Each number is 500 + 25 x the weight over its row's rms, rounded and kept within 0 to 999. Layers, rows and columns count from 0. Numbers have three digits each. The size before them is the row's rms in percent of the matrix's.

# up: layer 4 MLP up, 512x192, rms 0.0815, rows 83-168, columns 144-191
# down: layer 4 MLP down (transposed), 512x192, rms 0.0856, rows 83-168, columns 144-191
# gate: layer 4 MLP gate, 512x192, rms 0.0831, rows 84-168, columns 144-191
up83 103:481496470511482491474467479479516463513515482518481493474546524470480489493535475527525486509558484516469511494485524507469532505527454432504519
down83 101:502477502523525454482500498508537482509502470482504494515498500510496477519546542479527476507484511524495498525459515483460492489489515510477504
gate84 098:493502530490507522531535476527463510526518505465531474487508494503467528525498498486478463507538491515468480470532507464489509474489507489502495
up84 095:503535536496456495514542489540524469505499486507478486530540509508521489513481493526459485509466514511516542494486537448545481488492540509507479
down84 099:478497560506494458552518466501502511487513483457476524475480479503524481500496520543517482525524498511545478476530492510487507494536489544467519
gate85 099:478472489496498512533503514461476517507536499467470520501495521460509499446496486515542485510543488485470479489479493496491491490504515494490510
up85 094:463477524495487454506533488515529523530515485514472481506519471514542538508507474487501472503480460502544477512482471505500498501526461501518493
down85 094:495463451496460515457500503514501506502502457527528444530489494469513446486515483461511483516471470517532530513472519546516502511512479512512483
gate86 095:452460512503493523492457502551540479519512492510449442488490509496510481535476498507521498513496481504502472503529491517491523493549540465432465
up86 094:483481526478529552513526504507443475503478549515511478458533545546493508494488510519474536473535459557510518516508546507487474461494518479523490
down86 089:511521488515504434517507533490526506537495516513487486487500512485516495477497493490482515541483528483506517508501493538453542491553525458494533
gate87 095:520509511491488480512535518500509493573485485493464515503513510548470439529522503536559520486506483490460508491501467509511508461490518464477502
up87 097:492502499512508525526504513533477521532491508516484548479505489502504490528458518491504495494542528500513462468518491512476512450486514522533511
down87 097:465514496536541483499522484474487505478470533498489520504533516482519512512492538486495496496476532506494500536473484516547498518485510482543530
gate88 103:477488502511499485517542503538474482487487505495501510477488491550460490500502494490532434417494511490540502522527456495526546483468529538502464
up88 099:499489529534498487484465495495519499511512503523498516537491505546529520528462487494503486505503490537491512493499464491532499519446485497493526
down88 107:519513496517500505501517479457476521519472497495452511500492509482466541482511493437556521520465481498524491542525489528489533505571477498527473
gate89 104:489496497509544472505489520515495517451514453488510507517525516532486488505521536529503464506506524483496472502473492493459529481468499493500499
up89 103:455549499489492497506485468469504519515512499512493487512533509497514507435500505482512562496499437473519518457510524469535513516483506506544487
down89 105:519500486488551503490498504506532505489479464504497501495477481515477447473502468497513513479531524501526509537506531485497491506520464485479499
gate90 102:402506506502475484516477487510506481489480538434526529524455535503473491520462501492503484485517474508556494508534469503477500524492507488496530
up90 101:457526495484498501531475489504489450488498511492505500521516523487474497534501515519500507455530494477493405497472489489447466555455503480510500
down90 102:491533492537517484521545489530514467465460516478522542477508460536498526424474506484471476499506479504514459505497530466487515493481527497501527
gate91 100:497520503500477512461511485506497487516520508513492506466502507518526518484536505499450449533500480550496485469527495500474539518461481503476487
up91 091:527525523454545476531506590508500505467474501475487524479489521483518472535480467482534516569526513453502491456518448477481483509519512469471537
down91 095:514520528477471509544531523539469503503476478505501492445471497480560495447504453462510508507494504496517486495505454494528481523517521478521521
gate92 087:502494474516466477515478491514502464454459527496502498480465491503499495479530506516482479505531553494478522510523498502481489531501513467481511
up92 104:480467497511503523514493471535496521514479497516514505510502524529510474507515516516489497522519487515524478467502519489534526528443560525480486
down92 101:495448509486493493544485480492520540470496497497478473481465474503507535548494473523500451525465514462509534498538496499481516542530499490500481
gate93 099:518482548490521485496501501509493522484465535501486524459518494481492514495541506468482520485518469489511435522525515492547493431530493538467477
up93 090:502493527495483501497464521490489528473498504486534464521500541485510499510512502518512474473477521488481536473504478504491499528481477486497512
down93 098:474489475470509485491517523477472500495494500536425459501492517515527474511455463504504533490461529503464527463496521531508485503481465460549512
gate94 095:487526491494494464459521532451507517541445479488504506459476474467498461519522492514523462451512527456494514489502552492489554512522513515446478
up94 103:477494505481505481520509500507522473472495520470478473557527464565487444480491468513488533479508445503491472524503513508488482499486483511531522
down94 094:500536536512558529485488484496489485531501495521473529535500521499446497454483470497498523543543492538522533464494501529537487487523523504527509
gate95 100:514491495505441516505508455487469483536523469516484514464516511532503484523487480485516486475478494522474534553474537473526498520541489485505524
up95 101:473497525522504453475495491459541458528536469517489514501520469503528488478546448486493495528531483479492514507480499514553475506546495538480497
down95 100:513486523504489534476514516497530458464499464535497495488493504528507519504528484528500510527495470501496492505519542574527526514516534433526474
gate96 098:512527514501500552508512516540502491483499501510470514476479494507524518486518506519521513470472526481406511521535518482482493519484469476498509
up96 099:484486529503509550513479529508448475515520439490467514499462528478518536498469488529559476514521523496478534500510546504449503540470485486512482
down96 102:487492510506546494497486511509467489495543470503473471509510487519501503493466490548538484478486497531494480513452482465505477464490514517444500
gate97 097:457521500493459455481518511514499545494445494488488545513500514496474492509478471501502505467506556501487496487503475485516513504513486495523473
up97 095:513497486488493477510525510473447527508470509473497478530501530478508472504527514474482482515498503484489477502482509506490526487505510525503557
down97 098:509507518511493550505516525550488540505479538533481505494470555532502513490526543557456434463507518479474493464515552498505494507524514520496552
gate98 103:494473499495474515499500465492483471510502492501507482477476532528486495469476507512501512521494494503568524498533485505514492454436503447514521
up98 099:495518510468576504513518489480526500485498530474502462474497506513473466515511540480560525489518483546455482510501455476566468460470427505477473
down98 101:501495511472515492468470494506469500497526499498493496529501515480505516514503507484499534481553567505497532515487482505482534526445479466479533
gate99 104:479484479518501538502508481480528479463488497487530501494490516521437523491452497522484506529493491548499541477500520564491563531472522481473517
up99 097:474490518529465456505523537504478475477508555479454517510537520533510507509515503530497515484515504497527499485507423522496475481497503478510573
down99 097:502497475555506447472428502507541476509526522430451483518503515487485498513476555531506529482500483543499505518501533531532532462494495462492491
gate100 103:519479505506475518522508475480490481498460442513486494493425532515501517536517495546458510479517531489517524570472475505517478531487498530491487
up100 105:524480521508432496517473526493525477511521550515513522492531464468511502502529550557506511508480507510532482524506527479469484502516456494485491
down100 096:539520504494462487509528468479506535499508491500497514485483502492533531489494467481512491509492447470558474468498535503482515515487511509486525
gate101 094:471519517488522491519567519475474516482551511503469557485500472515509476511510494516515477510505535497507488484466490492511497513493501474488480
up101 097:478488511464477489487517483542518494467524500460516486486535532524494494532497501502525538485491513535531493509517512517501500508491485491508468
down101 093:473500467536486532495457496481509456513513514500499475519519543518527506487533500478469512513478536486524501457512535511523464494534522452480498
gate102 105:552494518477500482496496517491460507501508468524455471474493509458514519516476515441487512477521474519525490473546491504445521494463507495501495
up102 097:511469485496502480499516520492548500487486530492503518543499468493552506499507498526470491508472533500530495515498451495529493484510502473497483
down102 101:508493499489497478488487501490486544479483502484444495488513565494485476534469496467526520489456440473515445459480462513498552510449536500486485
gate103 105:480557507538522498481497485462541479535492487501505420473540474523484495498484496494488478499502496479503490501472478477535507484513492528546516
up103 103:495486495495485513516534519514508535456470533565455471523451532482474538498526499463487518534522461534494514509488468485501526475482494488527505
down103 099:511514513483481545533480506514514468515511501561492507467520514507487519416517513487510508487544542489471476524526518485499495488521512469503518
gate104 097:488482543462529528545485482554475522484482489468500561496551509471543483481499503497514492503513544483474465462473479503529506499473488522484513
up104 101:507519473480470475464496482506502538522532459474492517504497518515520487504509485492522442486510523500472517500509521485517476493496513500501498
down104 097:475492550467511524454499494512477484531506461530517541476478485485511523502531511494499477497470497486455484524511471488539518507523511500500472
gate105 108:467521457508503481496456492494530510509474496566494502500486476488493464516500471532495555533504500504537505546501470518508495463504490520473525
up105 110:474512487511503536499520466499472524453463546540499508505507529505476526491506501518457528522489509469422478489524518521482471484540513469509479
down105 096:502485481452504532512495489471519478562516499553524480502499528521481527510483562482468473456501502526505490543502474497549478471527512477464491
gate106 091:491501510540492529499468538505505477522502492489484496468538524487514512494541483493500529441511480509451522525494490491479478479555505506491499
up106 093:527516461523489496508478473531483475518544498512527464500510514502515488431518494489496498514512500499451507517545493473485535494487526521527510
down106 091:514474502479544518497519515450517449490484486506491518495485525472486490527511513512486522491443440527479488535424502494520514504496488499523463
gate107 102:528490499476499494528477474505499495523455452530531578484496487537476516511508527491489518542537464507523483492471507488520470470476491446511505
up107 102:496494529525483468519548493515526477511532486503496523465505465559530473491480478509523527445433490510515485466502521514551491511521523483448520
down107 104:510539496513521494500511522496502485526514492495553485470517479469503508505476480487487531467535527528514498518536494499473505484509504486474477
gate108 092:476522461486477523530513479561511484492495513494497475543537471490541499510504477510493535497534519534540514494520466484495480475488496535446525
up108 096:475526493539488514520475498517504534463505508498459485464535465456546493493483500491497519482499489437512522505501509501505506494585494503477494
down108 098:523515536492508463474474505525480450503460497495516486490524493520536512502531479489525513546495522524483528505448448538488502505467516491492505
gate109 103:529493531522460496530526498521517479516537482545496509494456507510517458476561488467487498452524501497505530523502502464519453485469470523492501
up109 101:513493519520491510459493526535496507498500505505476484490557500505475506526464521494511511505491487525510453493511520483491547444528493485511500
down109 105:537484479514536484478475477475483490510508533521521545466504487515542503544506510539450493489540498531503508542482467495509536481466504534516480
gate110 101:488494482514475495484512494525506509528473533484490491506438485499479477499501514476466480486544432510498508480470499493514504486543489471495491
up110 094:494522484462533493494483490478526490478518484489516487494513505446541510499492523480491523542479520537472506482535491502473507503491510460509512
down110 098:502510520495529465489511525520492491521518489544453529510504493495578484507527499516503472508491511508475522482506500469455463495480477543497466
gate111 106:485523495494500541538523452491489483507443504520424489522533487495507529483503528488509496508515502508485489510507495487503538521517493498502491
up111 098:532448494490492505481521533539477497503546504450493501480511514539454509539503520537475508532480489506442525518489514500489497533529517451494502
down111 099:507517474483461476537516489507515503456509573502519491492519505515502516520480532500514519488489476491523486473505503500487485496552494511491487
gate112 100:510562522518471477494517491544481541527468500475504520509500493528521482550454493447496472476514491523529472511539489499518513513492567532528483
up112 097:497521480475477476483505479481516451501510510463472514495472513524521518547516501502457481507486498491490481500475526531510505482504512485488468
down112 100:544517474508493503522465496539507496497551473517522547495546519519508506530540425507508544491532485554528471529541524480516534535519502505511515
gate113 097:509497456469534512490505500501490508490505517538500504511523483525463531522485483518497480505519530497510515494461516516490472529469527489453487
up113 100:508468496497525497541438530512453497511518567514505532502485476495442461524479490522479510541492487466509476483448489463500505514472544522456486
down113 100:491482461492484520516497518463485476482473505448497531487455465521505495451554470504501480467459494470509441502496447564538488514481501497545534
gate114 099:479456502534468538520539515492488489521488485458496492473501527499507484488497481528489479449524499489478478519494545465486531465498487457498483
up114 103:463505488462472550529446479504516489508464503501517495501470459477457509492472510501504499505483505516431498537486523531437486479573507465529499
down114 102:522472545470475508540476464494512535495502493469463506495483529481502466448466487493511508502489507496459483509458477471519496509548537511505464
gate115 101:478503494522487484470511513519523517467485496496517485495512471523520487456471463474518515502505542452457470500527513512463529495464498567472522
up115 099:504507502513514511541529506444527491493496512464466515481486479557492492447488494466516511471522492494481505502554513540490513490485513558515478
down115 100:518493522488521497531492538501505483471492483521509454475475480510525514453503495507493442534498472510519478459480477503520515497525509513497451
gate116 105:523446559496496447496501504505478465518487483477477467454494541514474514494483476502461474501497479511525497524537521508495532520466505485481533
up116 100:518503470498526500483449488561480507491501539550519529462480489521489465492498533469524525500505541525467493493497481509521481500494521475518478
down116 103:509444513467502472469482502530489465475473503562492526496496517522494521491454449502463483512476473547481473478528486489465496509514479494461537
gate117 095:474435467529480508513409521512537492497530518497522480472483480494472548482500493458478532521482473505543495530486482492510490472508535487464495
up117 096:471531504507490482464491547478514471497477505485545538532484487487538489530476479500501465546515495517506489486479463554505480469544517510496507
down117 094:536564489484519535495543519477453513504533503509499472480527513525496449489526515499545502508514465448504471489509471494518506445506498476467475
gate118 102:463522513466489477488542495471486493505540482477498506498538493495497498478550513477504502518509451488532512492532540448537469533473503521524532
up118 111:478523490509510541483481513485461491493485529478499492493438510500519538494501494499490494492515474546476478461487490510484521499468521527479519
down118 104:504471519502499497507501493515507481491486544490504503506510519521489503512551484479516519488492480543475561487496519496489470496509479511516516
gate119 103:498478466496517542499465478516468492501498504483502536529514477493533484498528517472506506476500565504495515514573510526488483486474456531467507
up119 098:501501535497475516467466512488463524488461464510491472498501485492509506481470508494498532528497494481493497502495493539478542474463508505497508
down119 105:480520506502496490469500430480475492515507487463487512465500469463531513487558484453544469504471527486511516494512486501533478508480519516502495
gate120 098:508491549521527491497504519506514436495437471509469477553501477474528494492530488494483462523525478527507496494465523506497473475520490498510508
up120 111:520484492501472473484480476523525491510473500495493433495504500469483489506520519537454440520528469484468523514485450508502461538516494476464535
down120 105:532518487462454503497525491498506485483520517479457515517465480524458464483511505499481527493540502538491480501513537460482513544500537515515565
gate121 101:479487474529475452564507487466494486503522450429528470476500531512441486499445506528490488495517501526463491522445496518521551495506483482504513
up121 094:522562513505503484491551480549521546527508481498485486496497574490524514545542507441484529515508479485515485509481548510526493482482490518449483
down121 099:511515527466502482461521514506513516484520481566496476472533494524491579494474501511527461482531500513470508466456479501499465499514507501475510
gate122 107:555538523469511492527519498467477451535465521488458515505489523503513499500509487493500474481505495459497485495550500503540496473511510488490504
up122 096:501502505522517497493539521505510513449516462482487477482453483518493434534552483494496518463516511518457500523509473517491497462476508507481520
down122 102:495506506507542494512491491517532477529508440508468494476501530484535503517440502482490499493516507552492475499534535472492480479475518510517527
gate123 090:436533454511519536498487465501467497453474493483533504512456529519543491486486488536467481499491461503561495470464492496479511510524534491475500
up123 093:490467500506509474484518490500520559478489490538470542496501488461517511472487485519519553493445535521461471532524463513500493502482494529550500
down123 089:540511519504484512513494510536527497518488475499505506464476527510483458507547485518490514513571490528456512486463519520459479514487494539519514
gate124 092:440485519494499480485491521514483511488492530487491472505470481536532548507513453499534506486492564539487536557486506549454484538490540477500454
up124 093:476474526528506511490512510496500513528488508530526488492465506548506555477503507474517508478484530542506478485461493510489517528545450516468486
down124 096:496524455494488516512523538498495481457537492513484531494514505478495492514498525537490541437548494484512496505519494509486487483497502488535539
gate125 108:474473544481545503479532519525529498499532506455466507444539490523522513504519464539488498528532504515512490441525521491510498465525537468468459
up125 102:569494502500495499497510495505492520517508535512471510497528483495470530499510480458506488487458537500503496510487487496519514496508492507476500
down125 105:474457540453513489511511508511535490497493497471518491457514477491518501482494539487462491508525504475512494509506526526544535509527491514458498
gate126 094:534477527510515474444528494518522548521467474529453491503483495506527472490466524469475471556474535504492483490531505488530547522492489524471484
up126 101:533484513531523494510531516484502460461503557517469504482499527502514499461518480486488543497470506511513449482483536450501484537494484505511522
down126 097:475487455492487515501507489524492500473508482556513533516498481484492455480568498516496535497555499536506504451478472524505458545500523454514531
gate127 099:486494501504477474497482475515519500531533547557533526498513478490476469505535512527524466509475444532469470484525492504531485509499535494522466
up127 104:519535534482501485537491447522510516519509522515519537505487504510516499513461518494517515467523489460495486488487507499450494483492452538518500
down127 100:516495528497477543515498481517536480496463487500482488510516474523502501481484488492500490520527512453521527486503501505498493499497520519482488
gate128 103:497499458514512471536521466502480447498483524494461536488500482468511490494517468566472539464523534491503483499507529504473492456457459470519459
up128 106:506505525490483524465508527493480454499502482496502517496483508501507539521491480462505489505490446478522475503535558457514474503503511475541492
down128 104:535536473480451492488513486555480433476495497525437493461493463536510470500547506501495519539471495524504523541475503531555473497491477536518489
gate129 104:444547502475544502545496524516511518515522533488484451501468502492512473460521488531521498514497458541491486520465521487473479493480494509516448
up129 101:518499504505473522498507482534472514548485506496535481481486518470503426471478520523493508483497491523538479525484502514526469479510508506468493
down129 099:521473466482489511491545459544463481480521480495501515544532503504567509474545508493540491486471491518510500501503506472525514530485513482525511
gate130 094:518517522505485515544474490469510462517503498520515497484502529495515430512509504492487505501516504513504528481477494453507483480505515493496495
up130 101:496494503516487513529521497562487470482505480523525459490483448499502531502497519473516542509485565497489498562471486463504494493493524497545487
down130 095:524505501533480539489495497492524522542485496511523543493510493484506506525538443505506504499541451509504505519539496472498502554501516495484467
gate131 105:498497508476501506477506503530502476472463468486510493521470493491522498540511520462523472480461485504535488489519505533469504483496481535489480
up131 097:501498509531526503505559544517491469533459500456471498435492438517494505514547499523519492472522459517491464490546521484501507502477515485483506
down131 099:509516516514510522481544499429562495457470530519510492503481457489500494483489508520492465491486465492519503488465469540478505472501508472495522
gate132 102:513450488532492520508495463500508502498493505517533515488526510539485549471535511472435529528530457518517509531521521508525474465472517487517515
up132 097:492536509451516547503508517537513466516496497490509482495514435502517484508492521521504509491487483520525496514503547485535489484511533477532499
down132 102:508492540522496501495462510498478499525526505496512499508521517506473492530475509530483541526487493468521469546456509468506490471479511510525504
gate133 097:522496463494487473522538528467529502461493504501531506498518493554500492470472520470513452489528544508456526497494456579476497495573525477530500
up133 095:536537477488467493531492527486488522439505514497504497485515483488487508470506487455495479496496491533489523510475497574526490471529475521525474
down133 097:492518500479500464514491504478490470482481497478481516481527464473502497493525468512471558485484488502506503552488488516520495478491489493587466
gate134 103:533501519555512502493496466538487503518517451497524501495503520473513523469503532507504453500485495522465481527486505451500468489494496497515516
up134 101:477530508497531521487461533465480518492497531486476561503537479483515542478536506470501493469494475488480481483516530481442467488482505499493532
down134 097:491471521517466471495478486487503489500463505494478502522477481526500507533494458504537518489491437524466515507506507505498496490470510436483491
gate135 098:513470465512508528517466503499478465493484475509541461524455484475531476488473502535481489502525514490495509496496548490490502530501521464501479
up135 102:525473524491515538494468536536482478530501494502531511499495545489501497458524540489523544484501509530498489487460485524512529543509473496514495
down135 099:493511515535479485479496484529510518489470493524513498547515511503474465506508504512558516478563482509559514488488483467515453533474544449526488
gate136 105:508472515481509483507538519459497522518465469506446476479521497519496492497506499478501479471494466502512512530484537509491508515530488515509516
up136 106:514519508493527519497540517528477463466524524519507502552514466494490520529502528465501492488517507496481472535480504495418492524469492501525523
down136 103:495457575479541515494487497599479500530500506548532496539507522500523465445505534502521496512515515509510496500475501519545487492452518485543502
gate137 106:532492518502494517498501518459465476508499564489515516503480465530526520504557498493519489489504510484476492482490492466477499457455501567475464
up137 104:486512454494516525521493525535446528516465522440516497527468497483497521538525506505484515491511510487436499478442511486511524536503526499498495
down137 100:501514518488477486471484472496503535507501463458476444493486550504511521499510505491479486492499536496500474510499500488546501514495494525486497
gate138 103:499520448479462481536496537501481469548531500532547569526494516506461504537491494488464464536494513490460492529475483519534465504520518480482511
up138 101:517490573523504460523500491527490530503540441513498528523534532526479547499478483519492499508482526518468510452503523519469522535532503491492497
down138 099:463516506551489518517466481509508535502497507490419496454519515486487510515469494503497562482524467518498499481521523481452503475489450491512549
gate139 106:494497452488504477536510483504508500467491513515529431453481463474493517494490540508488515490507475481500526503516534518510526504487502481492501
up139 100:497494545462507451472506485503520498478552510494500512536487434481482481502480457517495501505530490481463526503506531460477500516483447474513499
down139 105:480471491484536502480487492511543510498492467506472533477524494489458532455502457485542476478493471550497525441487480514526508558475526536482483
gate140 094:513477488477468472516534490522534517512545541521480519521465492476495516453500575491495527503541507486489446516499500529506512531507536456499482
up140 096:491537526520541555474511477503491515494479520493523489474495504497541467496502511506521543520522492500503524487491496485503484463446502547538497
down140 097:516498475525513446469471511525493511470508506529460513494511515501410508479473536485527493470508454497498514519477512507530538560498511516523525
gate141 095:500523462504497485460505534452522476483531472534477477474494496489490510522494491457482560473513563458482529504496492521528501502489504528489510
up141 092:482478487497476498490503560497565504516520534487512507516479513504496458514494488495544499507515505511523501526515513498517509489464512539523556
down141 093:537510521485460503480497433490476515511497474498478459483498500517509498455449543510498550461467531548468470557534517511482501546527487508494494
gate142 106:524451545490493498466513458554486471499488520521549526499480512508463517493518500487513503481518529521487518488450509510470544508490489514489496
up142 098:487490509535494481504485494529500512497479532503496511514431501439515473510495470474491452508478460494511504535489489532538487527496519474490527
down142 101:514515456499499503511489564513500488495479454471484499507502481510447475519479495526492486514540505464511474544495495512492469451525509491444470
gate143 115:471504497470539469495482504474509500479493480525504488508478480479497503468492475495462505515472511492473492470509508462503465514505496474519526
up143 110:518500517529527482524506509491510525501507485474521504504499507529461478474468511496468514523456490537508502465476492502481518510522509463473466
down143 105:502488527495491496487499507480551470505517505531485514493471503515508526539519504479480536490478491519455489504494498442561504486492484475515510
gate144 097:482530526472555433515495496476524502503507450550492482501501555520475509492493463537493459475541538490458517503467511471531506515466489531512478
up144 116:480473481535504497517515528480495516543499536505482495485548523525516515498465462477525517476517492493478493508495493520455494528488547501486594
down144 111:464494543499498492488483507501529486483504505492491505463516521528510532513500474477542536495512493492454491511511457468518524504489487517522551
gate145 105:492528481471481487514487497466528475519487526476475526477540506486520481506518503515498485487498557475532500502496472528499471468473479573517507
up145 100:490502499524486508516474531480534500513564498516512456492462457518470489473485478456487510521530490501457464508462508504504516501504519495464502
down145 097:507478516504486460551491496487512484473415479488476508444486472513491506509511485507513483489471501480547535508514473508482470473542520498524478
gate146 099:496528482506495461485444491506503484519481506503510499457502515521537521458501466477478511435512499481556496515481536476532493492513519475484532
up146 094:462518461572473487471509457474470513521489490504522530492490464500500473468466475470466565514497499493500520508494475447535520500498549498488484
down146 097:510458510556511518524531490495458513485518503480462501543479458492487528539464512506477520534485492501508485499491460528530522503531569523529488
gate147 096:528487474506486483478512537487512498503519439486496513508495510477503495483479505557479525529510489492500495527526475494474481495492532498528448
up147 100:525493501481467507514468473507472525480500459494467467464499472506510525489514510492512516547512514554484526523513508483536496496502489509513492
down147 098:539522491514518487488553489475516536542493535454467513520546497495503496514504500511500490478510508506557495496507496491525475489490519446495550
gate148 095:477481476494521464493530489548478543536522492528504505499518551474479504460489482481527521499491486522470461510496461499538502466503514499499496
up148 095:492465461562534492473504517500565521465490484470556514503472538503540507506479473519530504463474531522502460519495487501503479490519490479507496
down148 100:496508491459502497485531511500488516486504474528563517525540504455512524499487466517534503523501503489470503513469487468555489472510515502511491
gate149 101:527529487540499474503493524528481525518482478545492465490501492500506508468479545507521508475471522492494423529511536491559484502501523483459542
up149 097:513521494540437501463487477467467433525496450505502527483515503462494512509531475478509508528539528517513492494512490524481494490471489515490547
down149 094:516530448506531504503533544437492486505501508496503479496512514469478495508487499459491513469511495541520460489523460503546544488540469492496498
gate150 098:495467522489496552480501493511541490501519516568526509498510501511498479504484527505498498462516503494471491499496479486492490501498501500511532
up150 092:504482514518438510457511511549537488501471492513475545506518524523462519518495467488494508493502476479510515461495487464473497478512499468499482
down150 099:480532494497469561500497509463475493520495499502496490525495501509517498500508494513503502508511573518519500536478481510575494526490511524460454
gate151 100:514477519497462467502502468562558522507541515480511487523496491503455523468535504476476482421514508492511514462511523465533472510507495526492517
up151 087:509518500505489479482479520503454544483485468535498517497474520477505484485483505517503479472464483532504460495517484518445515498497511500460537
down151 099:485484497481495519506503502497485488434486474545537525492524500492471500478519504480508442523506519473479510527517503498487452507517522473506489
gate152 101:524538475548529493505469484503540511479476454518527471446499517517486488533481493481483502514494485493522506503505501480503514493460497518511517
up152 099:518541506513508499523486517508480508526520552464533518498488463467473519573499504471511501449474507489492444498462511439514509515508507492494495
down152 099:491542499513517515498497512490461498479469485556471499470512464480466523520498483476524506496477537459465535478457506519487517512508534519490500
gate153 103:485463454468482497496500505486534511518564476467531511512501470469509499497557487486501467500517510527477507483497484505460491522508488522488539
up153 095:486416490495505506482505484515519507488504494489548525502509526503509516488505444498518462516515521492489477459508476489453512537505524517476492
down153 100:502517503508519490492550496455541473490561491449509486503493468495482497510464456470517521534518493485494512447493526509500496472531449484565495
gate154 106:481502514465492511510517485506526495527487533546480492491479528545491489504496509502464538518507475502483481461504500473490519528508506500485475
up154 102:520506491502505429515510523449522425466493475513517482435512503540538517524490473551460509499487492556489512514525542515539494485473496544459495
down154 095:486481481540512497515457492525523461507493468498518518472497480501511534517490494494480475482547526527518498501498503510501498492488504450508464
gate155 098:498495530494479497517491550503525522495518493514454488533524504493501514531477499519541499536504498489467538467529520503555530497565490484474533
up155 101:498476485495528442525513525529523479502511514512475523499519495549507497472517522525501501530500516517512519483479493517558516473531467505494524
down155 102:530501478481523523499497472487497530494481476463540502503501504481452489543512515496538520476480509543470493497523523487490511480472497474495543
gate156 097:497505516489524503470497523479525538526531484495505530467471483430532512483501505534516480480516481479508498506481498480499513474453525478503502
up156 100:482490476477531487533489526520507490493504471504509486490499495453466473509478480483513551495526560508484503480488452496539529466428486475499486
down156 104:541517481535497466507540516493495456492477463480492499512502495519500502521473508489527522509499488486531504492506493530505541530523482508497508
gate157 102:493486500499499459501524509488512470509469482476479568503508527507509538487499429513537492415505515455502527477530540498484521500454471520483459
up157 111:513507526533495554458501497503463514497449497527517540489513517512517500504515507453520521517560487490500483536506507518498489519487486514509528
down157 109:477530509522462469451534505480475524512505460509510502518474546518450469499531527481528455501548523528458500500511494527499506471467486496515486
gate158 103:513509492468488534487547550509496537558499482495522533526490500497479463524482487462482495523544530505513475482522526535483485476465502487483471
up158 104:518484490495490502488490461497543436488468524507524527464508506494512498444516496489514482457469480531517492483505522469535526488498484556503527
down158 107:520474499535528517481462510454554488482512508490481514475506479487472496501486517509531499487491453538464501492503514467511518470530504519539543
gate159 099:531510469487549525503494501479515510532457490517433543535469504515500521501485480498501527444490515510481486478501501497479503514494517497477493
up159 099:549489549489491524476497463487477533525496487509504525467536540510489512499466491539481456482482543464515485541510433529487491478462490490502468
down159 099:539522473494522522540501509463517455509532486501517464472507530456508545498471503498532503498501477528526521516545555471444495528471535506469493
gate160 095:493469493521506487521479521525538505503500530473479522477546472518501539420465508507532482579468516520489486499509505463518488508520515540502508
up160 096:544539496521511482511514512446515480470501490496517497484496524427539467513506502508537525492514530525531561524511487520516499485471489478481501
down160 091:561513473509495486489462509478467498518502506515503501503497493515505500497460503529510474478526504454471535488515452515485490473483498495505483
gate161 102:543477513475455513531472464510523525478481507518508525496540511504523536479444517517521483496507484522487491506520511451506533472488533497504510
up161 101:533446495508512529507461503456455487527520475477490534490493491516494522514472511504545506517523507487492505461528498474497587508502500508504505
down161 098:438465481470492485503513525480500524510495500489470502458492467482492542497517530486507541463490482514473499453496498504513485475465499431541474
gate162 097:503484490512444506514456569517548495498497439489445523490489499508501522537512527487537510538544527496486475498476490500517471560504512488498497
up162 099:492533515567511518520444477530459533534466510499471490504506479474498521485508510470479490476497448509467497553507492466515472495493497497520472
down162 098:491481476471507514514564523465494501481482459508521509515497519554492506481498550493496514464506513494516509510537467539461503463525509542451515
gate163 092:550523531477527488523528478479509503538509498484512507504473496525557504493503552540478499504533468531487479506561475505478508499463491509458515
up163 105:531478509465482504496515519485517492503526538534483501480534487545506495522498470473497496534447479485537549501512490466531498514527522414525473
down163 100:508462549446492459466516516524495493481507485503529490436480536540523507497476524515524494504512543512519467471509524481499474506521496488491543
gate164 115:468492479496451470516484494487530507504535501438474491529510469511544501496516479474478489511458478502504478582487493512510517518483485517482499
up164 110:491503500506469516516487493525511491507463510490481525515491499522503481536553509490529506475488482485504515504535507470500527543512492488526527
down164 104:496478479490519502538440461470508500480538494525476513485488441545530496502458525511480518465500501504487512485514548495513460455491473496469480
gate165 101:498485497553540530485523510483509489488458502459482507495459492508506452524484457517497530506506488531530491483469479480492483488529485494523475
up165 107:476466504469527527478528503544561471534457525521486505462512482470519518509495483477517529483551497485455484526489519506506482485490502462500521
down165 101:501523510513458518458501532494531503497470537490520486502480514552506475512472494502515517538516483479468478480522467492504524499527485466500513
gate166 106:517517481471524457555486492496481505497520511497475485463531509509501482459493524519522469490529506494530505534495482505490545492468474529487539
up166 108:516522489546539475519523519501491524495538466527516487497553521491503490524514517498501450497512479498531463435500471481540467483498442535517509
down166 106:463506442488491484463509453504424485476500474503469518505520478486531504474483498476517488495508424495518498507504465537514538522455490487513483
gate167 103:504480520489503506481523482488497534566534502486451487506484500486525500445482500534539502513472504499517520498494481498493486500483517512448492
up167 099:468506484502524516510529506516539521482480472482476491520518528502499550494480507450508531491504474467532540560488483472467526479532580496544494
down167 099:502487508476516504520522510512470488528523479503518475481502522510507506494501526524509524497465499500524466478459485497498502483512499505503512
gate168 099:484557515512507527533521520484467487479503419495487515517544496483509485490523507492496487499523520497551481510525534506474484488523475521489495
up168 100:493498530448523474513499504548530480570505508506486486493478505532455472510477465501502516420528531517498551507487510438564557493538468521503488
down168 096:503517544488518491513515471517478471510545476506483501530487501516500510457548485537489520484490505488510545476517483430506535524478480491484542